config = dict(
    d_mlp=256,
    activation='gelu',
    rope_base=10000.0,
    qk_norm=True,
    parallel_block=False,
    optimizer='adamw',
    lr=0.00321,
    lr_mult_up=0.612,
    lr_head=0.00858,
    final_lr_fraction=0.0,
    batch_tokens=8192,
    seq_len=256,
)
Each number is 200 + 20 x the weight over its row's rms, rounded and kept within 0 to 999. Layers, rows and columns count from 0. The size before them is the row's rms in percent of the matrix's.

# layer 5 attention key, 128x96, rms 0.151, rows 77-95, columns 0-95
100,205,202,219,197,175,202,217,183,188,207,199,187,209,209,204,225,169,190,181,193,181,193,176,172,210,179,232,204,188,183,204,222,147,212,198,241,225,167,215,196,188,212,202,198,192,193,194,185,172,165,203,220,217,215,201,219,203,202,206,213,171,156,210,215,199,156,158,171,192,221,205,232,206,232,209,208,167,186,191,214,184,214,228,194,199,199,188,173,192,203,210,263,200,223,191,183
112,199,148,198,205,209,194,194,204,209,209,216,234,209,210,168,176,238,193,168,187,201,180,178,193,225,201,194,208,187,171,215,181,195,247,198,223,201,216,196,207,201,180,220,206,216,259,227,211,250,199,201,226,183,202,197,233,193,216,207,183,190,207,190,201,229,211,186,207,186,231,205,191,196,193,218,193,247,204,199,180,213,172,199,213,219,194,175,235,204,221,199,189,183,201,167,240
108,198,199,192,244,207,194,203,185,198,201,188,178,189,192,203,234,190,197,189,202,199,226,190,231,189,220,188,161,188,184,187,226,238,215,238,191,194,201,192,209,175,197,191,208,199,189,200,219,168,210,183,175,217,189,206,216,213,200,171,183,215,184,169,210,225,225,210,197,239,205,221,187,198,212,175,221,171,122,192,217,177,191,189,199,159,188,195,214,198,204,228,229,212,158,196,186
088,213,229,166,227,230,190,172,209,196,221,212,230,177,155,170,198,223,226,170,250,190,210,206,164,189,182,196,223,205,229,199,200,164,213,198,186,201,214,202,209,189,190,175,168,211,172,210,183,219,187,210,183,195,179,201,174,169,202,187,211,230,172,191,229,194,210,192,217,173,215,172,189,191,183,187,189,211,168,192,173,215,210,227,188,187,174,191,235,176,217,209,190,206,208,207,198
106,187,223,221,182,234,200,221,207,174,182,203,172,197,215,154,179,202,193,203,188,198,196,185,178,235,151,211,221,214,217,216,191,201,199,193,196,189,200,198,169,200,216,151,203,201,191,222,200,171,204,199,239,205,224,216,161,180,213,178,166,192,194,197,180,203,186,210,182,167,193,191,236,216,197,195,197,212,179,210,178,198,215,229,175,207,172,192,225,183,202,200,259,180,203,170,209
091,206,175,204,186,191,183,179,236,197,214,214,205,208,183,269,184,203,191,206,220,211,186,218,236,178,193,163,222,229,195,225,193,217,198,182,187,212,207,206,223,218,195,217,189,228,176,168,212,202,210,205,204,200,217,227,228,197,203,225,236,230,194,231,168,172,228,213,205,225,177,181,190,201,221,227,193,210,260,214,207,172,201,188,221,201,213,213,194,202,183,189,188,219,214,205,212
108,209,142,184,209,210,198,184,192,187,249,218,258,209,186,209,198,207,202,177,198,187,227,206,198,172,195,191,176,188,226,181,194,182,191,215,189,213,202,186,207,181,169,211,185,210,183,167,184,222,202,206,204,173,153,172,211,182,190,206,202,207,187,218,228,184,195,180,192,175,212,209,174,168,195,176,193,211,206,179,184,229,186,197,191,184,245,180,223,204,209,208,163,225,203,234,189
103,224,235,217,170,166,202,203,191,213,168,202,164,217,213,229,211,218,205,214,177,221,195,201,208,194,210,196,227,225,212,184,155,221,163,179,196,175,201,197,164,222,230,185,212,159,191,206,218,156,211,214,191,210,217,232,172,224,196,209,229,205,205,190,153,174,206,211,204,223,187,216,191,210,214,219,221,186,201,227,195,190,200,194,175,230,186,219,200,226,185,174,222,197,198,199,207
115,186,207,243,175,158,183,207,222,212,175,208,173,187,226,164,212,207,214,192,156,212,196,170,231,235,160,215,223,199,168,238,177,223,191,176,184,253,202,213,193,218,196,179,221,194,231,199,217,197,207,172,226,210,231,198,192,208,198,195,201,190,229,173,193,214,200,220,196,190,199,188,189,196,195,216,197,199,232,212,201,192,187,181,214,237,187,206,201,214,184,178,227,205,221,206,192
087,195,169,160,210,181,196,203,168,223,200,244,215,218,230,177,221,179,187,156,188,214,158,211,172,209,234,151,175,167,186,168,192,193,214,196,200,206,196,201,193,177,216,202,197,208,222,226,199,229,189,216,207,186,194,205,217,227,179,206,203,177,209,174,198,220,229,201,204,206,240,187,210,193,194,210,204,219,184,172,170,224,183,204,190,181,224,160,185,222,197,197,193,198,209,177,193
085,216,231,212,212,185,187,194,222,228,236,165,175,230,198,169,178,166,149,228,214,208,168,193,176,211,203,193,227,214,191,193,215,233,202,188,174,222,199,224,193,215,214,208,161,218,224,221,206,203,203,200,193,251,221,235,193,207,197,213,185,206,207,158,208,192,220,219,212,200,187,186,209,199,208,219,223,204,216,236,203,184,213,206,206,208,195,216,213,181,184,175,224,207,208,173,235
111,191,162,174,203,234,200,190,177,174,228,228,250,210,169,170,199,216,201,173,202,222,193,218,199,209,212,197,214,172,216,189,178,167,203,227,214,173,191,199,214,178,196,219,180,212,195,173,189,203,194,204,222,194,199,165,221,167,218,227,207,208,177,241,204,191,187,191,177,189,235,216,214,186,212,179,174,209,181,183,203,228,197,221,182,205,217,184,213,187,243,226,189,216,233,183,198
112,169,210,191,207,207,191,165,173,208,210,219,199,208,172,195,190,208,203,214,220,186,180,218,186,199,232,196,179,184,207,176,193,144,197,216,195,163,169,209,191,221,203,224,179,165,227,192,195,221,173,212,202,170,201,187,196,200,199,199,193,203,203,208,234,223,182,177,170,175,242,186,202,213,166,185,170,226,177,194,204,215,205,217,183,177,210,143,222,209,212,221,191,223,192,176,175
093,172,178,198,207,182,185,203,216,208,218,205,199,199,163,215,220,169,187,168,179,173,161,226,194,217,192,196,193,175,200,196,200,207,221,170,187,242,174,185,194,218,215,210,183,187,196,173,150,203,217,195,198,153,180,196,196,186,221,248,176,193,200,204,211,216,176,207,204,212,203,203,182,204,190,197,190,187,182,148,164,237,195,202,212,230,222,196,183,180,192,176,177,186,224,200,187
107,175,186,221,193,250,211,214,206,239,183,211,228,223,176,180,181,176,143,187,179,198,200,214,189,213,196,224,245,181,183,229,203,215,204,190,188,214,211,219,178,189,174,211,180,206,197,187,189,228,217,225,207,195,199,185,177,209,210,210,165,165,180,209,200,195,174,187,182,174,201,203,203,210,196,213,161,208,207,148,202,197,213,182,179,198,222,164,222,180,227,193,179,191,199,215,200
092,212,223,197,211,180,177,207,199,202,190,160,179,198,196,210,240,207,194,231,187,169,218,194,185,186,221,200,170,221,204,201,231,190,204,226,207,228,199,200,186,168,199,213,216,123,171,198,202,194,191,182,167,215,220,204,192,193,209,177,183,201,217,196,208,194,190,195,177,179,201,191,187,195,201,157,252,177,167,218,207,196,216,192,227,206,204,198,168,212,189,199,234,192,181,231,177
095,177,216,182,191,177,187,219,171,194,190,205,151,158,187,199,181,196,212,236,229,206,168,217,196,224,236,211,164,182,172,186,180,182,218,245,206,164,172,207,217,180,225,194,200,194,195,211,207,228,198,203,240,176,206,180,207,226,243,190,202,199,216,208,183,205,192,211,221,187,204,187,205,221,204,192,195,200,215,200,224,204,226,228,198,185,188,216,205,190,222,195,208,225,189,160,164
097,214,175,213,222,184,163,178,217,187,214,228,228,231,203,191,163,212,180,179,188,208,169,209,220,193,191,218,214,183,230,214,182,205,183,183,166,207,228,221,221,173,216,167,196,204,199,206,187,194,190,217,195,202,185,205,185,178,204,240,225,195,208,199,231,189,235,187,244,240,186,189,214,240,206,219,227,180,190,203,186,200,175,206,225,234,196,215,195,221,207,179,168,196,213,201,170
110,218,214,202,208,190,171,220,199,196,194,199,214,188,252,175,180,197,212,188,219,217,225,217,202,197,192,196,195,220,221,187,242,217,227,188,175,172,211,192,205,214,210,176,197,211,198,198,237,172,213,206,206,183,186,211,178,220,178,200,198,222,177,186,217,155,218,192,237,202,151,219,173,161,205,182,240,208,217,227,198,160,203,174,177,185,201,179,190,205,175,200,187,231,219,202,217
# layer 5 attention query, 128x96, rms 0.152, rows 78-95, columns 0-95
109,235,203,196,210,200,205,208,181,204,184,186,215,171,180,199,246,167,185,208,235,175,190,199,198,168,190,257,199,191,178,169,235,193,216,226,197,168,203,189,180,160,210,206,190,193,199,182,202,202,199,206,204,187,200,215,193,228,218,199,189,195,203,211,201,208,203,196,190,220,236,204,184,227,178,167,203,208,176,199,182,201,232,195,175,177,206,184,188,150,220,202,182,190,151,241,188
094,224,181,233,184,223,192,188,218,196,199,212,213,230,220,194,189,199,221,183,201,240,207,191,204,182,192,169,210,172,208,201,214,232,160,193,169,220,174,199,205,195,212,201,207,170,184,195,218,168,179,172,214,181,203,200,157,201,221,178,196,205,201,157,201,200,199,220,180,178,187,204,217,226,182,201,210,179,237,183,234,177,166,187,209,194,189,175,198,218,171,214,241,215,159,183,214
099,206,214,211,191,162,190,213,205,210,189,194,161,234,205,211,226,147,175,221,220,228,169,193,197,227,219,183,218,185,219,176,212,192,201,188,210,205,207,235,191,218,222,199,212,162,190,221,218,181,209,191,199,181,237,245,168,223,173,190,208,184,204,186,175,196,222,224,223,193,179,218,217,188,205,201,229,181,180,199,164,190,215,206,199,214,241,220,193,190,178,186,201,229,186,192,212
109,185,178,254,181,184,194,207,210,167,196,206,195,195,214,234,200,190,205,228,218,207,173,198,218,213,174,194,237,215,185,207,176,183,168,188,186,241,199,194,177,181,171,208,231,197,245,218,208,176,206,193,180,204,227,241,210,187,205,209,207,177,230,212,203,223,200,207,207,207,169,208,175,226,207,190,197,208,192,247,203,227,174,206,220,233,201,204,223,176,176,174,170,193,205,199,202
101,215,195,159,203,207,205,209,189,220,215,211,220,205,212,193,179,222,198,162,203,188,208,238,209,201,187,170,207,198,199,170,223,181,222,194,221,178,185,193,208,166,210,201,183,187,192,185,194,225,197,206,144,192,179,190,217,188,248,220,236,229,198,240,252,210,194,193,230,195,206,219,188,182,177,197,192,229,173,222,217,194,198,182,220,185,165,183,192,212,227,223,202,176,210,185,205
091,245,210,158,185,217,230,214,198,218,207,190,228,220,243,193,212,181,204,204,207,225,243,203,228,198,225,209,201,194,217,147,220,212,198,229,196,181,203,187,179,194,194,196,186,194,175,168,207,205,199,224,213,198,168,165,189,227,194,185,186,213,195,198,196,237,183,218,183,197,237,191,200,230,170,184,199,215,205,177,190,181,221,167,167,184,230,195,226,215,221,217,203,205,201,201,188
094,217,218,184,234,202,169,189,219,223,221,199,210,219,199,184,233,197,202,213,188,209,214,185,229,196,184,166,220,176,222,222,194,197,191,170,171,218,223,193,170,202,215,167,170,175,203,201,183,214,249,175,192,229,185,234,182,221,210,218,178,181,204,169,190,183,211,205,248,209,173,246,186,196,224,231,201,212,187,193,185,214,176,204,229,218,183,214,190,185,194,202,207,201,198,218,221
119,210,225,224,197,173,177,201,200,204,178,188,202,201,229,213,218,191,195,228,201,223,202,212,220,218,218,166,222,186,202,205,187,223,202,162,166,225,236,206,188,228,193,206,191,200,200,168,198,212,219,157,200,248,213,218,176,238,174,209,192,224,214,170,169,229,188,244,216,209,168,227,198,189,230,210,191,181,200,226,207,200,211,193,179,235,204,215,165,203,184,187,202,215,189,194,197
086,206,196,164,209,171,202,204,176,218,192,213,257,192,173,199,188,173,197,208,188,179,212,203,212,234,213,227,196,202,192,202,217,189,222,233,207,190,197,212,209,207,188,200,148,238,215,215,202,213,195,234,200,203,173,182,205,171,185,210,217,190,202,190,234,229,204,195,201,219,245,170,199,217,164,217,215,245,169,212,165,221,190,173,181,185,211,182,189,222,207,206,194,187,200,181,212
095,188,209,216,202,213,192,196,188,191,194,216,224,206,175,185,194,200,182,236,242,207,167,232,179,195,208,230,224,208,217,185,244,188,190,231,198,197,172,195,165,184,195,222,213,212,221,227,210,197,222,239,191,163,226,197,219,183,205,195,190,178,197,245,234,211,191,199,197,201,185,187,210,208,192,199,180,196,196,227,197,185,160,243,219,188,206,163,238,201,187,211,224,214,190,189,166
099,204,200,169,186,198,205,177,182,189,213,206,205,191,173,180,206,217,196,193,214,183,185,187,201,194,211,256,209,222,215,187,224,178,206,213,221,192,176,191,172,186,211,186,179,207,218,186,172,231,182,224,211,158,161,149,208,216,196,209,186,198,222,216,211,221,204,146,194,206,238,175,191,197,163,196,188,226,215,161,204,218,209,190,195,186,205,206,203,202,209,204,175,176,230,230,168
109,219,173,184,190,213,193,205,199,219,211,227,230,225,207,191,217,200,214,204,201,230,218,194,206,216,233,180,224,194,200,205,193,212,168,223,216,205,205,237,225,231,196,233,186,196,197,201,216,207,201,179,214,242,172,206,191,183,210,202,224,218,187,163,214,195,182,215,204,226,203,181,232,182,187,204,184,175,186,172,221,226,196,202,209,228,212,166,194,253,213,178,216,234,245,163,210
094,186,229,186,168,216,236,188,183,214,219,200,155,173,225,188,219,177,178,238,167,218,202,184,185,199,250,197,163,171,200,177,212,180,221,195,182,210,219,214,206,240,192,175,201,190,197,168,194,213,231,197,204,193,219,185,209,212,160,223,171,183,217,195,155,202,228,205,224,190,210,198,197,203,219,212,199,227,215,203,180,210,196,212,175,179,208,207,208,204,207,188,173,172,191,193,188
093,189,195,203,212,198,169,206,236,214,216,204,194,186,215,196,224,222,197,215,197,200,193,146,197,224,199,193,182,212,239,204,188,159,223,212,197,241,206,217,182,239,198,191,175,220,198,183,174,222,218,203,197,184,202,194,241,167,160,224,206,189,213,181,184,186,231,207,213,186,244,198,204,229,213,211,211,226,215,209,156,212,226,197,207,194,200,211,175,193,232,177,188,225,225,208,206
101,165,210,264,180,197,202,217,189,207,167,180,188,209,191,187,170,199,214,196,174,219,189,213,178,207,190,156,213,203,174,221,177,210,207,197,178,202,197,220,236,239,225,209,226,196,198,223,215,171,206,188,198,230,226,182,180,166,215,186,183,198,186,215,211,202,192,213,196,172,159,213,204,194,212,205,208,171,178,214,211,210,197,229,213,199,215,152,203,208,179,206,209,229,211,178,229
092,214,210,221,197,208,224,202,187,205,153,231,172,206,195,218,217,204,214,190,224,227,216,221,193,214,192,182,176,188,180,219,167,177,202,200,194,168,197,219,240,199,217,244,217,158,208,199,217,226,210,178,193,210,181,227,191,181,226,201,246,207,192,176,198,232,212,205,186,191,172,228,223,187,198,203,187,212,184,219,215,235,207,209,215,186,157,172,186,209,181,194,219,186,186,169,179
103,224,207,179,200,194,203,194,190,193,223,197,230,192,187,219,197,189,181,181,208,197,190,218,226,196,191,246,199,201,188,194,211,179,213,212,207,183,231,195,205,190,164,208,175,230,220,187,170,211,177,218,198,226,186,210,232,186,159,242,216,217,174,226,201,208,200,180,211,218,246,178,194,197,192,165,176,228,182,209,190,211,209,167,197,219,195,184,224,197,221,206,175,198,261,228,224
104,193,191,185,213,187,227,188,207,236,222,208,198,228,187,188,162,157,201,172,191,163,188,242,175,209,188,184,218,189,195,202,190,205,207,196,228,196,203,203,182,206,231,191,189,201,201,220,188,210,208,209,209,211,205,189,216,196,204,200,209,189,200,236,269,187,229,214,229,227,192,180,190,148,185,248,200,218,209,214,175,186,192,183,218,250,207,203,206,226,197,189,208,195,200,180,210
# layer 5 attention value, 128x96, rms 0.151, rows 64-81, columns 0-95
085,207,217,205,220,185,212,210,188,179,199,160,204,202,219,185,175,184,224,233,251,237,202,189,214,194,210,193,215,199,180,180,214,176,179,173,206,233,191,198,200,187,180,240,173,195,222,212,182,221,212,163,202,178,207,194,193,221,144,209,208,155,179,201,193,214,208,198,206,177,204,198,221,242,188,198,205,198,212,197,180,215,186,245,202,229,217,207,200,209,202,194,226,208,219,229,231
102,213,229,187,217,178,214,202,208,230,207,161,224,189,190,201,266,202,231,233,230,204,190,191,200,182,194,181,235,202,217,213,191,208,191,191,166,228,245,200,203,194,223,198,175,202,201,186,215,202,180,198,200,199,172,208,186,209,184,180,174,178,204,171,224,234,210,205,227,208,181,157,183,189,203,209,216,194,201,183,179,167,183,204,207,221,218,170,212,221,189,166,220,206,204,198,231
085,190,243,197,171,203,174,201,181,179,195,178,186,178,186,214,220,213,172,189,195,168,220,194,195,192,220,189,217,206,204,211,172,177,211,198,239,226,160,166,210,201,198,186,221,202,195,173,180,194,191,191,209,172,201,225,206,192,185,200,177,177,178,161,219,174,193,202,200,190,191,173,204,192,214,235,206,233,189,216,219,234,212,224,181,163,221,208,218,196,247,186,168,193,210,199,156
104,224,192,207,246,182,203,204,202,158,182,243,200,202,197,182,184,158,190,199,222,198,193,202,188,201,210,219,206,194,171,235,226,201,175,196,218,193,180,201,190,194,198,225,220,190,237,220,218,206,179,211,191,228,191,219,235,209,188,178,194,190,215,194,214,175,221,206,171,199,190,195,206,140,228,198,184,203,202,218,179,194,184,181,199,219,212,227,169,238,183,203,148,201,205,214,224
095,206,189,209,233,202,230,199,203,164,211,196,209,213,186,204,204,158,206,206,202,174,202,192,181,165,201,181,211,155,177,186,224,187,220,238,193,194,150,169,191,190,212,244,193,237,207,232,205,173,212,207,191,211,190,192,208,209,176,187,155,220,150,197,218,199,181,183,201,198,199,186,180,229,208,189,215,212,198,185,193,246,204,207,219,192,225,182,181,179,185,192,203,210,219,213,181
092,165,181,191,222,216,214,196,211,185,217,209,184,153,207,209,194,178,192,188,173,194,196,211,164,192,214,191,155,201,185,197,204,207,193,192,210,184,177,189,234,205,211,216,217,200,202,219,170,190,199,206,231,197,206,193,202,195,165,176,238,197,200,218,240,208,191,213,216,164,209,209,216,187,226,200,186,177,223,204,219,234,176,239,230,219,218,205,157,196,230,239,197,218,218,159,203
090,212,234,200,226,139,177,180,202,213,179,194,214,162,210,182,218,224,250,206,180,206,212,189,187,232,169,202,206,193,225,205,184,204,185,204,215,191,223,209,194,187,190,213,188,190,223,195,214,195,177,205,185,193,188,211,202,230,185,171,205,218,190,202,209,212,161,210,229,222,173,182,216,203,165,172,230,206,185,230,174,212,188,222,188,217,203,168,213,216,164,213,236,203,193,221,219
093,221,241,201,209,230,214,197,218,229,206,192,212,253,230,192,178,214,210,200,219,180,207,192,200,163,171,212,195,204,215,202,219,177,173,200,198,208,210,195,166,186,180,213,199,176,200,181,209,201,211,189,176,198,201,216,203,177,188,177,238,219,186,184,195,177,203,230,198,216,180,207,221,209,197,193,221,190,166,217,165,215,198,206,197,219,213,186,218,186,199,196,206,179,178,208,289
092,224,213,213,220,196,181,185,199,183,208,193,233,199,198,190,179,212,184,185,194,205,247,208,205,187,202,182,210,186,211,202,230,202,147,191,204,217,191,220,219,201,171,190,206,203,155,171,171,219,209,181,204,211,193,250,199,200,198,187,196,218,204,190,157,177,214,210,195,260,191,196,209,185,173,167,185,203,180,231,187,212,194,193,200,206,188,242,196,196,192,211,191,227,190,234,246
088,169,170,206,204,190,177,192,201,175,232,189,214,199,183,207,200,216,193,170,205,183,146,202,200,203,212,180,190,205,188,197,191,183,249,185,186,186,185,189,202,199,206,187,205,247,223,220,192,212,225,171,199,163,218,193,218,183,219,223,184,199,186,161,214,225,230,165,244,207,205,171,198,203,207,195,198,194,197,171,220,208,171,233,187,206,206,221,239,166,207,218,183,199,182,222,194
088,220,200,165,192,225,207,211,212,218,187,228,169,215,211,201,202,168,195,191,203,207,204,211,158,181,211,208,178,229,209,206,162,182,208,167,195,207,201,198,175,169,218,202,215,187,231,170,265,173,191,211,233,210,206,200,215,207,215,177,207,200,222,209,224,176,183,215,184,223,203,176,221,170,219,214,201,178,203,229,197,179,202,166,202,202,217,192,176,214,212,220,185,239,165,179,212
096,166,210,214,205,181,208,187,208,201,235,207,219,180,231,226,202,194,178,235,210,198,216,204,241,217,237,210,152,199,206,217,228,176,184,209,198,195,183,209,189,217,196,197,178,246,197,226,178,196,191,217,213,170,194,173,202,225,165,255,204,215,202,153,219,196,228,209,212,170,231,218,198,198,209,178,209,213,230,203,182,203,216,187,192,200,179,166,206,197,205,182,205,187,194,188,188
068,173,226,205,226,188,191,190,199,170,233,209,199,228,187,181,233,223,167,184,191,197,174,189,207,212,194,206,164,176,199,194,206,181,177,202,209,200,173,198,177,179,148,170,210,176,257,195,212,228,195,204,200,193,226,229,209,205,211,218,187,177,171,193,204,223,244,185,215,184,192,215,213,220,229,201,181,218,196,155,190,225,182,214,208,174,181,180,214,184,202,200,207,209,178,214,204
075,223,219,187,194,171,171,190,190,204,174,215,182,174,230,211,187,237,196,214,229,187,233,137,186,230,205,205,200,190,206,214,193,216,229,194,227,198,242,201,208,172,221,205,201,209,188,177,215,190,219,198,212,183,204,204,216,205,205,183,195,205,173,207,180,208,216,207,216,201,178,213,207,194,175,184,220,200,213,203,189,227,192,168,187,206,226,203,188,196,176,134,200,220,169,168,237
082,245,197,196,203,207,213,197,191,243,214,221,196,188,207,199,198,187,184,210,198,244,232,237,187,170,207,172,193,221,226,189,194,206,162,203,172,194,249,191,203,217,214,215,181,193,168,230,198,218,203,209,187,198,203,213,187,196,190,223,216,207,223,202,165,167,176,199,219,195,210,188,196,217,175,175,164,194,223,219,203,183,186,220,174,231,211,185,217,236,175,212,166,206,207,218,227
083,190,198,212,228,178,207,203,232,171,214,215,193,177,184,204,203,218,179,179,180,173,186,214,184,206,209,240,201,205,192,232,220,221,200,208,214,178,148,188,185,197,196,172,206,193,235,228,184,219,207,213,208,175,187,146,234,173,185,217,214,233,168,190,241,156,197,217,193,196,214,214,213,183,229,180,189,182,174,178,207,219,201,227,206,202,199,208,202,202,194,196,180,169,213,213,183
086,225,237,215,224,201,233,205,179,170,187,192,243,219,203,175,218,232,205,206,216,205,203,158,226,163,182,195,215,224,175,189,212,215,175,229,196,209,207,202,174,181,198,224,203,205,189,206,196,202,194,179,171,223,197,195,177,177,176,198,200,203,163,169,187,191,207,234,176,172,214,169,196,239,180,223,212,188,165,207,186,214,199,187,173,206,217,188,222,183,196,184,205,165,215,217,180
089,206,221,196,208,193,144,201,232,232,209,177,184,175,218,184,193,204,217,205,196,228,188,205,220,183,196,215,196,232,221,220,212,209,216,187,217,191,213,216,187,202,217,185,182,191,212,185,195,217,181,195,167,165,181,213,247,187,203,163,234,217,228,176,199,193,233,213,213,185,199,205,208,191,197,184,216,176,198,192,224,165,193,212,212,181,201,228,223,239,195,177,186,212,175,195,259
# layer 5 attention output (transposed), 128x96, rms 0.137, rows 64-81, columns 0-95
091,216,207,191,192,207,179,217,147,151,180,193,204,223,179,238,171,182,213,164,190,175,193,212,175,219,186,239,216,201,215,198,204,249,190,228,212,231,204,224,214,196,179,208,189,234,214,217,182,197,183,227,218,204,182,215,204,202,173,209,209,173,205,171,203,198,198,174,202,189,189,183,178,227,207,225,189,200,175,182,171,203,184,168,205,199,198,237,197,209,181,187,193,179,213,213,229
102,208,188,206,175,230,198,232,202,178,178,209,209,207,200,231,145,185,206,201,191,182,191,189,207,192,213,244,176,208,212,211,201,224,204,196,217,217,165,204,190,216,173,203,209,219,211,205,179,201,192,190,192,178,191,181,220,215,157,197,229,210,213,223,213,202,174,174,151,167,185,196,196,209,221,176,176,192,176,183,162,216,182,175,202,165,199,191,225,216,226,175,189,202,183,243,188
105,197,238,178,182,175,182,194,203,189,215,166,206,176,227,223,212,176,200,176,211,201,214,206,205,212,192,216,184,245,204,203,211,235,244,186,215,247,217,177,223,219,203,202,217,187,198,212,200,205,217,189,221,215,183,199,219,202,189,205,198,172,212,172,202,177,183,202,207,202,211,197,210,211,225,217,220,223,188,215,210,183,210,166,234,216,186,248,179,240,244,183,192,162,211,173,201
109,226,199,221,173,218,228,199,192,241,191,205,188,195,238,192,190,207,190,221,196,212,171,221,198,220,176,169,216,166,185,208,187,173,177,196,201,171,219,212,173,178,199,214,206,204,216,225,232,197,200,214,172,193,204,232,168,189,218,208,194,201,193,196,187,213,221,203,207,221,207,208,192,192,166,180,223,177,230,182,187,179,204,246,177,231,195,169,211,158,151,188,215,192,187,188,224
093,182,147,171,222,198,190,202,183,204,204,209,180,222,201,216,224,195,194,191,198,225,221,218,190,232,216,223,190,180,204,205,227,208,197,170,222,204,236,246,165,186,199,208,183,184,228,195,207,193,175,152,152,201,250,237,192,196,205,229,197,183,203,179,190,199,189,188,193,208,186,204,194,189,204,193,218,185,224,201,191,179,203,208,191,235,221,190,189,213,179,182,197,155,176,214,209
107,179,220,205,196,178,153,207,234,225,229,180,198,185,205,206,202,203,222,225,203,202,200,192,197,176,164,169,226,219,166,188,214,186,206,177,190,184,225,204,177,226,196,138,185,166,216,196,203,211,191,223,230,228,187,192,191,205,189,200,172,161,190,206,210,183,223,225,198,222,178,203,198,205,186,206,220,177,225,201,224,170,200,203,169,201,200,230,208,214,202,228,211,170,233,196,184
115,201,198,203,209,242,211,228,187,228,205,213,181,181,253,187,210,185,210,237,219,218,218,175,202,194,225,202,214,176,164,190,186,199,171,206,208,176,171,200,189,204,200,190,211,192,190,197,177,196,217,204,176,165,204,198,174,196,212,236,224,218,199,216,210,185,222,222,214,193,192,225,223,177,185,183,195,177,209,208,167,238,217,205,180,168,216,145,221,174,208,182,198,216,162,205,214
102,205,201,215,225,191,193,182,180,171,196,231,210,180,191,193,195,172,220,174,229,175,226,195,220,223,186,214,171,219,223,182,203,211,185,213,236,183,157,217,214,163,181,187,199,218,235,192,194,201,201,184,198,163,196,229,235,200,193,189,195,224,212,202,178,242,196,176,167,235,181,194,189,197,209,211,176,202,175,188,175,237,199,206,218,184,190,190,192,170,156,198,206,216,175,202,217
082,212,230,226,170,188,198,200,195,229,203,207,167,220,229,174,238,187,186,220,213,205,207,192,226,165,220,179,205,169,184,195,186,167,178,193,178,188,196,199,190,229,231,200,195,166,186,221,206,195,215,211,177,176,234,188,159,196,193,226,222,204,214,221,183,188,232,185,216,180,177,195,243,165,211,170,197,185,207,218,182,210,221,233,202,220,218,184,217,219,217,198,197,193,180,219,217
087,200,225,174,190,169,164,191,188,174,223,183,235,220,173,224,212,185,194,186,225,205,204,203,200,221,173,225,209,238,198,203,228,224,219,201,206,255,222,208,212,194,184,197,199,237,211,198,201,211,210,194,213,213,187,216,237,219,184,197,199,183,211,166,178,196,213,203,218,216,216,191,183,223,214,237,198,230,197,193,186,188,193,173,229,222,206,245,194,183,228,186,174,188,243,207,207
095,173,194,237,215,203,202,194,244,202,208,220,185,177,255,192,176,216,194,200,188,205,216,174,168,193,188,197,184,208,201,216,221,209,191,197,239,176,186,189,196,193,216,189,197,200,245,212,217,178,168,199,207,200,195,201,202,202,204,196,234,209,209,224,184,221,190,192,193,216,172,188,188,197,177,177,162,177,198,152,215,242,194,231,167,205,225,175,198,181,156,206,206,210,179,182,181
094,181,177,179,165,197,207,206,165,183,211,199,237,229,155,186,193,227,173,169,169,179,175,235,198,223,191,200,188,244,227,214,183,198,195,227,203,200,198,201,208,197,159,196,190,195,191,217,193,217,169,207,225,211,176,164,202,217,195,196,222,205,212,199,210,160,183,203,179,175,224,176,205,205,202,223,197,226,211,203,186,180,204,174,209,186,189,210,220,212,221,212,199,181,234,236,173
081,204,225,168,188,183,175,189,170,175,232,189,243,216,159,198,210,184,199,181,224,169,198,199,200,211,197,240,217,226,200,191,223,200,217,211,203,227,235,213,189,182,180,213,185,229,194,209,210,232,188,230,200,190,170,205,211,212,196,205,190,198,201,161,174,207,201,195,219,224,238,191,182,197,186,209,202,220,205,196,173,180,209,168,193,213,221,227,217,197,209,208,165,193,252,234,186
075,192,176,240,189,193,202,202,212,221,200,226,177,207,222,169,189,221,198,230,175,231,213,185,217,189,226,179,180,185,221,212,177,202,174,200,205,156,172,164,195,212,212,221,211,190,195,209,219,181,199,204,188,201,197,178,186,176,217,201,205,210,205,235,231,223,197,226,193,198,178,182,231,178,199,206,180,179,216,195,213,232,214,241,194,183,208,142,204,195,171,236,225,217,185,181,201
093,214,182,228,189,192,206,210,221,206,190,216,157,173,213,209,192,205,208,215,189,193,180,185,216,151,193,179,174,185,197,178,168,209,180,192,191,208,182,182,199,205,215,182,187,201,191,201,162,183,232,166,189,218,257,186,214,197,178,179,207,199,174,219,215,169,212,231,180,167,193,196,221,202,214,177,192,195,188,178,221,230,168,212,193,239,174,185,209,217,215,171,218,218,179,186,228
078,208,225,184,196,177,195,199,190,207,227,186,230,210,167,201,223,189,208,218,205,207,197,209,236,243,211,171,220,220,192,190,214,176,219,184,185,227,257,227,192,198,181,188,197,212,196,206,199,218,226,172,214,203,205,213,203,204,188,216,168,189,205,149,189,182,186,221,217,224,211,196,194,194,199,218,241,219,217,206,172,181,216,183,201,252,225,230,195,169,224,189,198,195,238,207,195
092,215,218,182,188,214,206,198,153,196,186,188,222,220,158,223,206,183,211,172,220,161,168,243,185,222,208,234,190,190,203,166,215,206,196,218,201,231,196,235,191,194,181,215,182,211,192,201,182,210,180,212,180,186,184,216,194,222,188,212,222,210,190,153,214,196,189,175,206,186,232,204,206,196,169,178,194,223,186,205,179,184,204,154,217,190,178,233,195,204,213,179,187,197,216,236,222
083,203,230,212,179,175,196,192,204,198,187,207,209,219,199,224,199,217,222,182,180,163,196,206,209,191,186,165,214,176,191,155,170,185,206,197,179,172,185,190,218,217,188,159,205,190,162,209,211,210,217,235,225,198,196,204,180,215,124,194,200,217,250,177,190,200,186,198,195,196,195,200,204,176,227,174,190,210,202,212,168,207,200,177,178,188,190,226,225,200,215,242,207,203,200,208,184